Weights of a small GPT-style language model, trained from scratch on English Wikipedia.
Size: 13 layers, width 512.
Architecture: RMSNorm before and after each block, rotary positions, no biases in attention or MLP, tied embeddings.
Training: a variant of Muon for these matrices, 9675 steps.
Each number is 128 + 24 x the weight over its row's rms, rounded and kept within 0 to 255. Layers, rows and columns count from 0. The size above them is the row's rms in percent of the matrix's.

# layer 9 attention query, 512x512, rms 0.112, rows 199-223, columns 256-319
size [ 82  78  71  90  90  95 112 106 113 114 117 113 121 117 113 113 116 118 119 118 116 117 120 117 118]
[[137 132 173 152 125 187 143 133  91 138  99 113 112 127 143  96 150 130 170 114 156 139 120 123 153 129 161 120 103 116 158 173 103 124 142 156 147 105 145 164 151 121 159 143 120 139 119 127 118  82  89 123 150 157 129 114 122 131 145 135 157 173 130 163]
 [128 118 183 140 141 133 149 125 121 155 134 118 134 155 161 129 120 128 138 111 150  95 156 162 157 131 116 159 146 102 106 124 100 147 166 140 146 109 138 164 135 140 159 134 140 133 124 116 122 103 136 105 135 151 123 129 136 116 180 159 148 155 107 165]
 [ 89 116 121 151 111 114 116 110 140 165 127 100  96  81 190 114 106  99 157 107 152 126 134 138 101 162 163 133 170 151 111 142 109 143 126 157 137 114 137 116 130 185 107 137 128 126 147 116 119 152 183 138 142  80 122 145 139 126 137 150 151 162 135 150]
 [119 109 177 124 130  93 115 119  93 112 136 142 121 156  56 140 141 133 152  97 154 121  91 139 114 132 137 137 139 118  83 136 123 116  96 146 131 128 158 154 123  64 121 113 139 149 129 119  94 140 111  99 149 156 135 151 157 102 127 154 129 134 143 133]
 [147 108 167 167 115 144 122 128  82 178 109  79 101 125 129  95 148 132 175  96 145 150  86 120 179 104 139 132 110  97 133 149 109 116 149 150 105 112 117 140 141 119  96 151 120 175 119 112  96 137 127 112 105 120 104 132 134 103 154 134 135 136 128 147]
 [108 113 139 151  95 142 139 116 114 132  74  95  95 166 182  97 148 157  90 115 148 124 118  90 150 106  97 163 134 182 110 146 126  99  95 161 142 103  99 142 121  94 196  90 148 123 150 133  87 155 117 120  94 159 163 146 168  84 145 153 166 130 127 104]
 [108 136 103 110  75 121 132 157 177  96 116 180 203 139 139 125 113 119 115 163 149  95 134 138 124 126 132 127 144 156 116 113 134 174 117 124 134 141  93 114 105 144 124 130 135  99 117 146 149 144 133 160 139 131 123  91  68 162 113  58 125  83 141 151]
 [123 111  92 112 124 117 141 115 147 111 133 199 144 136 137 125 141 127  89 138 160  92 116 108 136 128 150 132 145 125  95 143 134 108 119 138 153 143 104 145 134 122 153 103 168 161 129 137 143 117 154  95 118 177 134 113  91 125  91 118  98 161 114 123]
 [ 89 133 161 209 133 113 134 117 103 118 129 196 124 140 134 175 129 142 101 127 142 131 102 158 137 134 103  98 135 139 145 116 134 130 177 165 111 104 111  95 146 161 157 115 124 117 120 126  77 178 117 149 116 124 132 131 118 106 122 167 128 159  85 150]
 [100 140 140 133 136 115 135 157 128 165 130  91  90 135  93 149  77 125  96 149 143 109 108 154 100 132 143 107 120 120 125 115 119 120 141 134 110 125 136 131 106 166 116 157 158 126 115 147 124 115 116 137 140 134 134  99  84 123 140 139  90 122 101 114]
 [114  98 117  91 159  79 133 136 127 137 116 130 113 183 102 125 119 129 162 142 156 103 107 133 149 126 122 160 126 110 105 136 147 107 178 112  95 131 117 155 122 105 171 152 125 105 125 149 122 157 107 140 179 123 151 157 141 100 178 116 142 135 116 139]
 [133 116  83 101 128 104 112 118 161 115 133 168 143 100 180 127 169 136 134 170 141 127 155 134 114 106 106 141 106 109 111 106 101 102 100 143 114 149 153 151 137 133 105 127 102 114 123 135 142 127 167  97 112 146 121 128  87 136 101 139 133 122 111 127]
 [131  83 137 117 180 161 135 111 140 171 113 173 138 128 144 155 127 117 151  95 114 111 148 155 165 161 136 120 135 163 147  96 122 152 153 139 107 137  98 123 106 107 125 113 111 123  96 109 132 117 149 126 149 158 123 156 144 160  82 124 127 139 109 188]
 [127 148 112 151 149  80 127 159 133 156 150 129 129 136 111 151 106 162 153 103 109 160 134 113 134 119 127 151 134 139 179 113 103 147  71 121 133 124 129 133 104 147 129 143 146 109 133 126 149  85  99 137 138 128 111 156 170 107 123 112 160 139  98 130]
 [152 151 125 142 147 113 137  90 122  97 114 133 133 136 164 121 107 147 121 130 134 140 116 112 123 135  90 107 134 153 109 103 148 142 137 147 136 130 130 108 152 163  66 123  93 124 144 148 138 130 136 127 115 117 159 140 184 140 124 140 145 140 146 141]
 [121 113 158 164  78 147 126 132 171 124 129  71 135 165 152 156 139  93 114 195 125  80 111 158 148 104 162 148 139 168 144 150 141 161 152 123 119 154 126 130 138 145 140 124 163 183 133 111 178 119 160 103 152 122 152  98  91 152 153 124  87 137 184 130]
 [149 153  89 102 151 175 102 132 110 109 151 138 124 116 111 117 150 114 106 144 164 138  91 119 150  98 101 116 129 199 123  96 120 124 146 148 106 151 111 134 117 117 115 136 171 108 117 142  94 135 131 151 135 113 119 191 106 160 122 150 133 121 117 164]
 [118 163 110 125 147 147 137 132 151  83 106 184 162  84 130  93 150  91 140 141 104 139 141 116 160 118  99 147 145  98 114 153  95  73  83 149  98 120  89 148 140 143 148 121 119 142 147 128 130 116 155 129  99 121 142 160  95  82 178 158 140 169 121  97]
 [133 135 151 149  76 107 133 158 155 115 116 107 131 121 162 106 160 150  95  97 139  94 121 142 172 116 116 112 157 108 152 127 110 136 141 114 172 143 101 183 151 129 129 165 106 161 136 154 139 150 122 175 115 133 118 122 132 129 139 109 161 127 129 131]
 [103 122 123  96 108 152 160 124 106 148 106 125 107 131  88 101 119  64 113 120 128 184 110 142 125 125 119 158 124 153 108 125 110 175 101 103 186 111 129 133 171 115 166 166 118 108 123 134  96 114 129  90 110 114 109 150 124 139 126 182 151 123 146 121]
 [152  84  91 147 143 129 104 135 101 129 146 143 134 109 134  90 128 130 119 130  92 149 129 128 145  81 112 162 117 137 123  97 151 129 139  93 112 114 104 126 157 114 133 125 127 118 151 104 123 137 105 113 146 139 141 109 145  82  99  92 112 101 114 108]
 [148 126 117 136 124 125 177 149 132 178 113  93 124 109 160 133 132 111 123 149 115 138 112 135 180 148 127 106 113 103 171 117 116 155 141 130 126  90 152 134 107 146 148 158 120 137 148 149 112 168 136 139 157 102 137  90 127 138 135 126 168 119 114 126]
 [121 114 130 181 140 162 110 138  87 108 118 154 130 150 153 133 128 137 113 169 121 135 144 177 133 160 154 121 129 137 168  96 129 139 167 119 132 128 106 121 167 136 134 151 120 157 115 152 126 141 113 104 143 100 132 131 108 139 120 130 131  74 148 131]
 [127  99 118 130 144 138 150 138 105 141  94 132 143 107 123 127 144 106 158  78 149 112 112 126 164 134 124 133 103 111 144 106 144 119 122 138 141 124 121 128 131 139 176 135 137 123 140 140 163 142 140 153 118 155 152 121 175 142  82 120 169 143 116 132]
 [115 118 147 149 118 134 118 126 118 111 137  92  92 162 121 121 156 156 111 159 114 121 125 176 147 152 151  96 152  97 144 162 147 114 111 156 173 157 108 143 147 106 130  83 152 106  98  79 103 121 129 121 153  84 119 146 145 143 125 111 113 196 120  96]]
# layer 9 attention key, 512x512, rms 0.111, rows 199-222, columns 256-319
size [ 69  72  76  86  83  97  94 113 111 113 118 113 119 112 114 115 115 118 116 116 115 115 119 118]
[[136 129 108 128 119 122  97 123 126 140  99 148 150  94 109 158 154 132 185 124 112 155 134 146 158  95 137 124 101 176 144 181 181  83 124 104 120 109 145 128 135 144 123 129 150 158 130 107 107 162 115 143 142 138 116 145 136  97 117 149 114 173 138  90]
 [133  96 134 114 139 146 118 140 151 126 165 165 110 104 121 141 144 132 145 171 159 136 111 108  92 103 133 114 107 121 140 134 126 154  81 145 114 143 157  80 123 167 128  88 120 139 139 161 141 146 117 115 102 133 117  99 140 108 103 144 119 142  93 146]
 [161 127  76 151 153 125  82 186 113 128 145 176 157 125 102 120 134 156 106 130 132 144 145  90 135 133  96 110 161 148 132 142 119  92 157 111  92 119  99 183 124  95 122 132  93 159 125 125 118 115 114  87 108 140 166 112 110 133 155 134 116 152 162 115]
 [ 95 119 132 115 100 145 142  98 133 113 131 105  96 158 121 136 108 112 113 162 121 139 111 134 149 127  80 123  76 153 113 111 137 146  67  98 136 140 110 153 116 188 159  94 167 123 133 133 127 135 135 127 127 113 118  97 119 152 110 140 157 144  94 110]
 [117  91 129 135 141 156 151 120 128  93 142  45 130 154 132 146 144 136 177 130 174  92 122 194 103 113 134 153 107 140 175 161 134 152 113 153  88 168 128 138 117 106  94 123 169 132 150 115 101 146 143 159 134 153 136 103 140 138 102 135 111 149 121 117]
 [134 106 125  97 120 113 143  94 121 122 129 143 142 100 103 114 129 125 139 132  87  94  92  54 110 105 134 110 130 133  98 164  89 131 145 115 102 141 147  92 113 179 138 113 126 109 117  68 133 101 126 161  79 113 129 193 141 120 147  86 129  99  94 149]
 [142 126 139 147 138 130 159 141 119  88 164 117 133 127 139 183 118 130 119 165 132 148  97 101 128 154  92 138 164 123 126 198 122  71  89 148 154 132 123  96 143 106 138  88 128 138 134 106 143 135 107 147 136 108 142 136 138  95 119 107  72 102 119 150]
 [110 130  72  79 158 125 151 110 119 117 110 128 126 108 132 146  96 101 112  90 140 140 153 120 132  94 115 136 120 117 104 127 117 111 132 147 155 148 117 124 120 153 145 105 121 137 155  79 152 108 106 127 143 121 127 173 105 151 117 143 116 165 114 130]
 [133 112 166 179 135 112 105 158  90 104 155 209 131 112 128 106 142 141  95  95 138  87 148 110  96 172 169 138 134 144 138 152 157 168 110 169 122 135 113 170 137 115 155 147 124 150 119  52  98 144  92 124 108  97 114 102 124 124 137  95 128 191 100 121]
 [167 129 126 149 131 144 121 135  97 153 122 106 126 142 111 166 136 130 108 101  98 126 122 142 122 170 147 133 121 172 182 173 110 136  98 114 118 133 111 158 113 130 106 123 146 128 130 166 105 118 127 101 140 145 138 136  94 100 123 107 127 127 113 121]
 [123 141 113 125 133 104 118 128 100 144 127 130 137 145 106 114 124 118 141 105 103 131 116 164 121 167 109 113  70 137 110 106 124 128 175 114 142 118 140 131 139 140 161 153 134 121 116 141  97 128 114 141 114 115 107  96  85 128 133 127 132  96 163 151]
 [108 132  95  87 157 135 114 110  91 143 136 131 107 111 167 119 118 124 114 236 124 128 124 178 124 141  91 149 170 111 147  78 127 185  84 132  80 165 108 136 161 149  66 152 139 132 115  99 104 139 112 109 126 127 132 145  88 148  95  99 118 152 130 121]
 [149 119 162 139 159 145 152 110 127 208 157 194 114 116 128 122  97 133 154  72 132 141 110 129 147 132 127 132 146 121 152  96 111 132 114 127 163 148 134 126 118 126 121 147 135 122 121  92 115 129 167 139 123 192 139 155 127 129 137 166  98 183  89 134]
 [101 122  86 105 134 149 122 146  66 129 121 179 111 114  84 140 122 130 119 111 125 175 143 138 131 129 141 133 130 112 122  88 135 158  71 106 128 159 123 143 167 122 134 158 138 147 128  81 194 100 118 107 151 123 131 150  93 126  99 118 124 101 121 115]
 [119 122 148 109 124 111  86 142 105 117 113 161 161 113 133 144 117 131 116 197 143 107 119 100 138 103 146 156 140 149 138 115 119 129 170 182 132 117  91  94 150 127  84 102 117 131  96 204  91 114 118 114 105 125 116 139 146 136 127 139 174  97 168 138]
 [ 97 146 143 149 103 124 122 115 178 150 136  98 156 112 141  93 108 131 121 108 103  90 117 140 115  86 165 132 139 117 104 145 122 123  97 138 126 105 141 124 145 125 123 118 101 151 127 164 161 124 109 164 132 123 142 112 141 130 128 114  95 192 154 127]
 [149 111 131 121 104 148 130 133  76 140 145 153 143 128 117 142 157 114 132 133 152 142 142 127 135 118 137 127 172 131 126 123 105 138 147 141 118 111 113 125 151 125  93 104 120 150 129 147 112 154 121 109 142 132 109 128 122 174 144 134 147 145  91 120]
 [132 131  62 115 103 119 112 127 107 111 121 188 151 130 129 120 142 107 138 173 116 120 133 142 106 133  95  99 128  92 110  80 119 146  99 185 112 123 126 129 145 117 195 131 127 158 125 123 132 116 143 164 121  65 113 176 161 102 124 126 143 193  61 123]
 [130 161 134 163 100 129 138 115 138 166 120 134 147 146 143 133 123 109 118  66 142 157 122 144 125  61 104 143 126 133 155  63 127 182  86 115 141 146 132 127 149 125 150 149 114 112 116 163 135 106 150 151 155 156 133 101 124 157 155 103 126 122 158 128]
 [102  85  87 114 101 134 103 134  15 185 150 161 175  95  84 103 145 152 156  68 130 161 125 126  87 184 168 149 112 110 131  88 116 119 122 121 114 121 143 132  96 133 100 138 107 104 130 141 126 142 180 132 137 120 156 143 160 126 116 144  95 125 121 121]
 [141 129 128 123 103 115 124 105 104 114 111 128 105 129 166 129 141 120  91 135 132 149 129 171 127  91 147 110  94 144 129 109 105 144 128 109 108 154 132 141 153 112  98 169 124 129 121  75 146  90 126 127 136 102 122 127 130 119 130 135 116  76 132 103]
 [132 119  97 126 142 148 120  99  96 123 115  83  89 143 110 120 149 129 164 139 111 139 137 186 108  93 150 126 141 128 130 125 135 126 182 172 114 117 126 119 112 137 156 154 105 119 111 131 114 151 116 136 112 125 132 127 157 109 132 142 151 125 119 103]
 [119 131 122 185  90 130 128 147 136 111 108 110 135  91 142 107 111 112 115 217 133 164 120 119 149  90 163 106 134 138 146 116 130 130 160 121 151 129 134 143 133 140 173 153 116 163 151 137 121 156 175 131 162 143 131 141  89 136 140 118 128 135  79 148]
 [110 145 126 107 146 136 145 120 106 155  88 151 180 142 156 141 146 126 106  89 141 110 116 125 122  98 142 126 122 138 112  95 114 134 135 157 161 130 126 106 130 132  90 130 136 129 138 129 132 133 141 144 103 120 121 129 154 125 116 130 124 145 167 105]]